Each number is 50 + 10 x the weight over its row's rms, rounded and kept within 0 to 99. Layers, rows and columns count from 0. The size before them is the row's rms in percent of the matrix's.

# layer 4 MLP up, 2880x576, rms 0.0528, rows 420-445, columns 384-447
105:62 48 53 58 39 52 48 50 60 39 41 40 60 33 53 54 51 49 53 66 35 42 50 54 49 57 44 54 30 62 45 51 43 55 49 46 36 52 49 33 59 51 45 56 49 51 49 53 60 45 52 27 48 55 51 35 33 39 47 49 19 41 62 67
094:54 40 52 54 47 56 34 45 55 44 36 59 45 49 45 43 61 45 42 64 37 50 49 53 53 56 33 47 50 58 46 46 58 41 50 42 47 66 60 40 42 44 49 53 43 60 55 44 54 77 36 49 49 48 66 49 40 46 50 50 36 46 55 60
104:33 34 55 35 51 57 60 56 62 48 57 51 53 42 61 61 46 64 55 53 57 42 64 38 52 55 40 72 52 44 66 44 54 59 49 55 55 44 53 41 41 59 57 51 39 38 65 58 50 45 58 54 56 47 55 44 61 51 36 53 61 42 60 45
106:65 51 51 52 55 50 37 39 68 46 60 62 51 56 44 52 62 45 33 49 38 31 55 41 44 64 56 55 50 75 45 63 60 44 73 43 57 46 81 31 54 61 49 50 51 55 57 55 56 47 45 66 43 37 52 59 42 33 48 50 31 63 69 49
089:63 44 60 48 41 59 45 36 50 38 55 49 65 70 41 42 43 47 44 50 53 55 43 62 63 40 54 56 45 59 54 58 69 57 51 47 46 47 46 38 51 42 38 48 62 45 53 60 53 68 43 47 50 38 45 47 42 39 48 50 48 48 38 53
087:57 46 58 52 42 53 57 46 53 41 44 29 61 47 57 44 45 51 51 49 59 40 57 41 31 72 45 34 49 58 44 48 51 57 51 54 25 47 46 38 65 52 39 32 72 34 40 61 39 53 37 44 55 51 60 52 42 49 47 66 46 41 44 61
096:73 38 47 42 44 57 55 49 74 52 32 50 58 41 43 46 43 58 51 59 59 46 51 43 21 48 47 47 50 61 30 38 53 42 66 52 51 59 56 46 59 48 72 52 61 49 42 61 53 33 51 45 56 58 55 62 56 52 34 37 28 56 74 48
102:64 40 63 29 46 85 61 60 39 62 43 39 54 46 77 53 50 71 49 48 39 55 53 59 55 68 53 41 49 58 35 60 49 43 46 47 59 59 50 44 49 37 35 51 47 62 51 60 52 55 45 56 64 52 64 53 45 47 51 49 52 51 59 43
103:61 51 88 34 57 52 48 62 46 45 44 57 57 55 39 42 49 59 66 53 54 51 56 55 25 55 61 47 43 47 60 56 55 47 45 53 52 65 52 48 54 38 42 49 58 46 58 48 53 53 45 43 53 38 52 66 49 49 62 54 49 43 61 52
088:37 42 46 35 47 41 44 47 39 49 63 40 36 50 48 52 48 55 30 41 43 54 60 65 57 53 41 59 50 70 49 50 47 45 41 51 58 42 65 44 54 63 52 48 38 52 64 51 56 37 52 36 52 37 45 33 51 38 42 48 33 46 62 73
094:58 45 57 44 37 71 61 39 44 70 55 57 26 49 46 36 46 50 30 50 39 43 49 57 33 62 31 46 61 56 54 45 37 21 45 36 59 68 45 43 59 43 60 63 50 44 42 52 60 63 63 53 51 44 66 62 53 68 41 51 41 31 44 37
105:73 43 62 56 50 52 56 47 58 61 42 27 22 21 54 42 62 47 41 49 57 48 56 48 60 37 50 59 58 57 39 38 41 56 61 60 42 57 70 48 63 50 48 58 55 58 77 50 63 40 43 49 45 53 55 61 51 55 57 55 31 48 62 50
102:49 37 48 41 50 55 56 41 66 61 56 50 49 33 52 37 46 47 44 45 45 50 53 62 60 46 32 68 63 44 71 46 44 45 47 29 42 60 52 67 45 62 38 56 66 43 51 39 39 69 49 41 49 38 56 50 49 47 43 51 32 49 46 71
093:28 51 53 50 51 64 57 62 49 58 45 37 53 55 52 42 54 52 34 57 53 41 66 42 68 58 48 55 63 54 41 43 38 38 33 61 51 42 78 39 45 42 39 44 65 53 47 37 49 55 47 41 53 51 49 59 49 65 45 53 60 16 63 61
100:68 35 54 66 58 50 60 45 56 47 31 41 47 57 56 45 53 58 42 57 49 52 59 44 48 43 47 57 36 59 35 39 61 48 54 67 59 53 51 40 43 44 37 69 61 50 67 58 44 53 49 31 50 49 46 40 43 62 35 52 54 40 58 61
105:67 53 75 28 64 51 67 40 50 53 42 53 43 54 46 55 51 56 62 56 39 51 55 52 37 55 34 35 56 68 37 53 39 32 50 52 59 67 57 41 48 61 39 43 60 46 62 53 47 58 50 29 56 52 67 75 41 52 72 49 51 48 50 58
106:57 47 45 43 44 47 75 57 48 39 68 54 51 63 56 68 69 46 28 57 56 47 70 45 55 51 44 60 29 50 26 54 35 59 45 60 37 46 51 60 47 56 59 45 53 62 42 59 34 40 46 54 65 39 45 40 53 44 34 54 39 46 55 47
105:32 50 47 40 61 57 60 56 49 71 57 50 45 56 55 56 45 59 25 43 61 31 55 42 55 65 39 57 59 58 49 52 47 41 53 76 39 46 53 34 55 49 44 46 55 40 60 64 52 57 31 45 73 52 48 38 52 46 42 51 50 27 72 48
101:47 57 52 56 46 49 38 47 33 40 45 56 57 64 53 46 31 54 59 58 38 55 49 59 52 40 51 47 63 47 57 58 58 59 44 44 32 69 51 50 42 36 56 56 48 39 71 42 61 51 32 40 74 49 50 30 44 46 48 52 49 44 48 44
091:40 51 56 49 50 68 59 44 62 49 39 53 32 43 77 57 60 48 40 62 38 36 81 51 45 65 52 54 38 56 44 47 52 19 42 44 55 54 51 41 47 49 50 48 50 45 54 56 47 51 50 49 66 51 48 53 49 64 56 54 61 58 62 37
101:48 51 37 56 53 48 44 61 52 51 50 43 33 33 52 61 52 50 45 49 29 42 44 60 51 43 51 52 43 51 34 44 37 45 47 75 38 39 66 57 55 62 49 43 45 57 53 66 46 44 43 35 39 56 53 67 50 42 37 43 41 34 53 56
103:56 30 65 58 58 49 69 39 48 53 53 44 55 53 64 66 48 52 58 44 53 54 56 34 66 42 41 46 57 51 62 54 59 58 55 48 54 50 45 63 47 52 62 45 55 46 30 58 35 52 42 40 66 29 50 56 52 46 27 59 66 31 58 41
100:50 50 60 51 53 52 44 40 52 55 51 39 51 47 46 65 43 58 57 55 46 35 48 35 36 55 35 65 39 58 28 67 42 53 49 44 41 54 47 70 30 48 52 45 55 61 27 56 62 42 58 53 56 53 49 56 51 59 44 49 53 61 41 48
102:45 33 56 28 74 43 67 66 50 49 50 50 46 55 52 42 45 55 29 63 42 47 46 54 49 60 46 49 57 66 43 76 44 56 54 51 68 49 58 52 54 38 56 44 44 49 44 72 53 39 42 47 68 49 57 51 36 41 48 34 43 73 48 45
099:43 41 45 54 57 38 52 44 43 50 50 54 34 51 53 40 54 41 23 62 76 38 78 43 56 45 40 48 48 57 53 41 58 45 52 37 54 40 55 51 41 60 47 54 65 33 53 49 32 47 51 56 58 68 60 73 53 61 23 25 34 38 46 42
100:64 48 50 44 45 54 61 31 48 43 56 40 40 70 75 44 48 56 49 56 64 37 60 54 68 39 51 42 48 47 56 54 45 40 39 51 68 36 67 52 39 42 50 54 59 57 39 46 49 39 37 41 56 39 52 46 55 61 22 49 40 41 37 41
# layer 4 MLP down (transposed), 2880x576, rms 0.043, rows 420-444, columns 384-447
114:42 37 52 60 57 47 51 56 28 56 55 56 54 60 64 47 58 46 46 46 64 56 54 46 54 48 53 50 64 44 44 44 61 49 36 55 46 52 50 56 54 47 57 52 47 55 66 42 43 39 50 52 62 56 46 81 58 55 37 54 62 73 51 57
107:38 57 49 44 51 60 41 40 45 50 33 52 60 55 58 53 53 38 54 67 37 39 43 63 48 45 57 49 52 67 58 61 47 36 45 68 29 59 60 46 46 43 34 52 67 57 37 54 43 56 46 53 40 46 62 45 58 36 54 40 31 33 57 42
105:61 41 55 54 32 47 58 51 57 47 40 42 47 53 40 43 47 46 50 48 64 57 55 40 39 52 37 44 48 53 66 50 69 41 40 42 43 35 57 50 45 47 40 68 48 46 43 57 44 56 61 36 50 57 58 55 47 46 41 34 52 60 50 51
107:36 43 61 65 53 45 52 53 54 41 45 67 58 48 32 43 49 55 47 64 37 42 49 68 63 45 59 45 48 51 52 54 66 50 73 51 44 53 45 55 55 49 65 51 57 32 46 63 41 53 50 66 60 38 54 46 45 54 22 54 47 44 62 46
087:51 40 51 58 60 37 48 64 46 69 52 54 54 58 53 40 57 54 44 49 50 48 52 39 45 57 62 44 50 45 45 47 24 53 52 48 50 62 76 53 39 58 51 47 33 60 39 37 39 34 68 46 49 70 56 55 54 60 54 49 54 61 54 47
088:56 43 36 39 78 39 39 60 59 72 41 62 48 44 51 39 59 49 40 55 46 64 51 47 53 37 40 61 49 45 46 40 48 34 47 49 70 54 50 54 53 51 42 54 43 52 52 41 57 53 42 51 59 59 56 64 52 58 56 43 54 35 43 45
106:54 58 41 46 50 37 42 60 34 43 56 48 29 49 68 60 43 64 46 58 45 41 60 60 50 52 51 49 57 49 95 50 39 47 47 72 53 41 42 64 59 72 43 50 55 53 50 43 61 59 61 58 69 60 70 61 58 61 44 57 53 62 54 42
169:49 46 67 43 60 75 59 58 56 56 71 50 53 46 52 43 54 46 59 46 48 56 62 64 44 53 41 56 37 49 46 53 53 43 46 45 47 59 56 30 43 48 38 33 38 60 46 60 55 55 53 50 78 53 56 54 53 46 55 45 49 39 41 57
103:71 61 29 58 46 55 46 36 63 57 70 39 38 47 45 67 53 47 41 62 48 37 46 50 48 59 65 53 61 40 43 48 52 54 53 61 53 41 44 53 44 57 54 55 46 62 61 38 41 47 61 37 33 64 59 49 27 63 23 40 48 38 45 53
091:45 57 64 61 42 55 56 40 55 50 47 37 50 38 48 36 66 48 55 52 60 26 43 34 24 47 60 52 60 19 57 67 43 38 62 49 50 58 30 42 52 39 49 67 53 48 48 51 57 53 40 55 57 54 40 62 58 58 44 50 70 56 48 37
095:63 68 33 53 53 60 47 71 41 57 39 49 69 49 57 66 51 56 56 49 54 43 59 62 42 47 62 35 56 45 42 39 49 54 60 53 52 62 38 47 56 40 37 47 66 60 51 63 54 47 26 49 69 45 46 42 55 50 58 58 63 53 51 56
102:40 51 56 57 28 54 58 53 56 60 39 80 31 70 53 40 48 72 59 51 50 52 60 48 53 47 52 37 57 40 61 44 67 49 52 52 48 58 70 51 41 37 64 48 56 54 45 55 65 55 56 49 35 52 63 48 41 38 44 68 31 55 59 48
098:52 58 61 59 43 51 44 42 42 50 49 75 42 52 48 46 37 61 54 49 41 53 48 54 37 50 74 60 48 39 41 48 46 44 50 48 73 48 61 38 51 40 54 34 34 59 32 50 37 35 32 43 37 49 56 49 41 70 51 46 66 59 48 49
093:52 46 50 40 49 37 57 70 48 42 60 54 45 32 47 61 43 63 67 52 53 49 43 58 47 35 41 40 55 58 61 62 52 37 54 51 58 68 42 58 23 58 59 45 49 57 68 60 27 31 51 55 46 49 54 35 55 37 58 52 58 64 62 50
094:61 41 48 58 46 59 53 44 32 43 51 29 66 57 33 38 48 57 61 58 60 47 58 41 39 52 40 58 58 56 63 43 41 72 31 44 43 52 38 68 57 59 50 48 45 37 53 46 58 46 52 45 33 52 69 37 54 57 46 54 36 43 76 58
103:38 60 38 51 37 49 51 54 41 51 52 31 51 48 59 55 59 39 54 45 47 49 60 47 47 58 45 62 50 37 39 77 51 29 34 48 53 54 56 56 72 47 38 55 57 47 56 31 40 60 56 47 55 74 60 56 64 42 58 54 70 45 43 48
106:54 44 58 61 49 49 47 51 40 41 59 71 59 50 57 48 56 62 54 45 45 26 45 58 47 46 45 58 38 49 56 48 38 63 33 44 57 52 42 46 40 39 39 78 60 31 45 52 50 38 58 46 52 28 45 51 38 30 39 64 66 50 39 71
111:56 38 63 58 39 45 56 43 49 42 47 62 70 45 33 73 37 54 54 65 43 33 56 43 37 45 62 40 52 64 52 62 41 67 59 51 64 67 67 53 43 44 55 63 48 61 41 47 48 46 60 65 48 50 50 58 62 52 53 58 40 48 56 52
108:41 37 53 52 51 46 45 52 74 64 46 41 45 31 52 59 53 61 34 44 50 38 50 31 28 62 34 57 25 62 37 51 41 42 64 52 53 42 54 54 58 59 42 48 50 62 55 43 49 47 63 38 24 46 39 65 43 58 59 55 49 51 45 58
104:56 39 70 43 46 72 43 44 69 30 63 55 36 49 60 63 50 45 45 49 43 31 53 54 44 53 52 52 53 51 52 43 48 46 55 41 48 63 34 48 72 43 42 48 62 37 41 43 38 58 54 39 63 49 36 54 47 35 48 41 46 52 39 42
096:51 53 55 61 51 50 56 45 30 61 62 41 38 32 58 55 48 57 49 58 60 70 39 60 28 45 49 40 61 31 35 29 41 58 61 56 62 34 38 39 55 45 44 60 45 57 68 42 48 46 40 70 61 79 41 52 60 61 48 46 64 44 57 46
091:38 39 51 50 56 43 63 52 60 43 51 54 55 52 49 67 67 50 33 33 54 44 23 62 48 43 40 44 39 57 58 61 56 35 54 53 37 46 38 23 47 55 52 52 48 43 58 49 53 58 69 44 60 56 55 40 41 54 62 52 44 45 44 57
091:47 51 28 39 30 57 45 47 45 42 40 36 61 43 48 49 54 51 46 43 49 46 59 52 27 49 33 46 57 38 49 54 44 59 42 37 55 33 63 32 43 57 42 64 48 40 58 30 51 50 54 51 41 55 44 31 63 52 55 36 37 55 66 51
104:49 53 38 62 46 54 56 61 52 26 44 47 59 43 36 54 44 61 35 49 61 39 51 47 45 47 45 59 46 42 44 47 36 41 46 50 63 51 48 45 43 61 45 29 54 58 39 45 37 41 49 53 48 38 50 51 54 62 48 35 72 32 33 50
097:57 78 53 64 56 41 55 57 34 55 36 65 51 64 59 51 53 54 50 32 28 57 34 36 52 54 63 59 42 62 40 40 39 71 61 53 51 39 56 65 55 33 47 48 48 45 53 59 59 57 45 40 39 52 41 40 42 36 56 46 38 49 59 48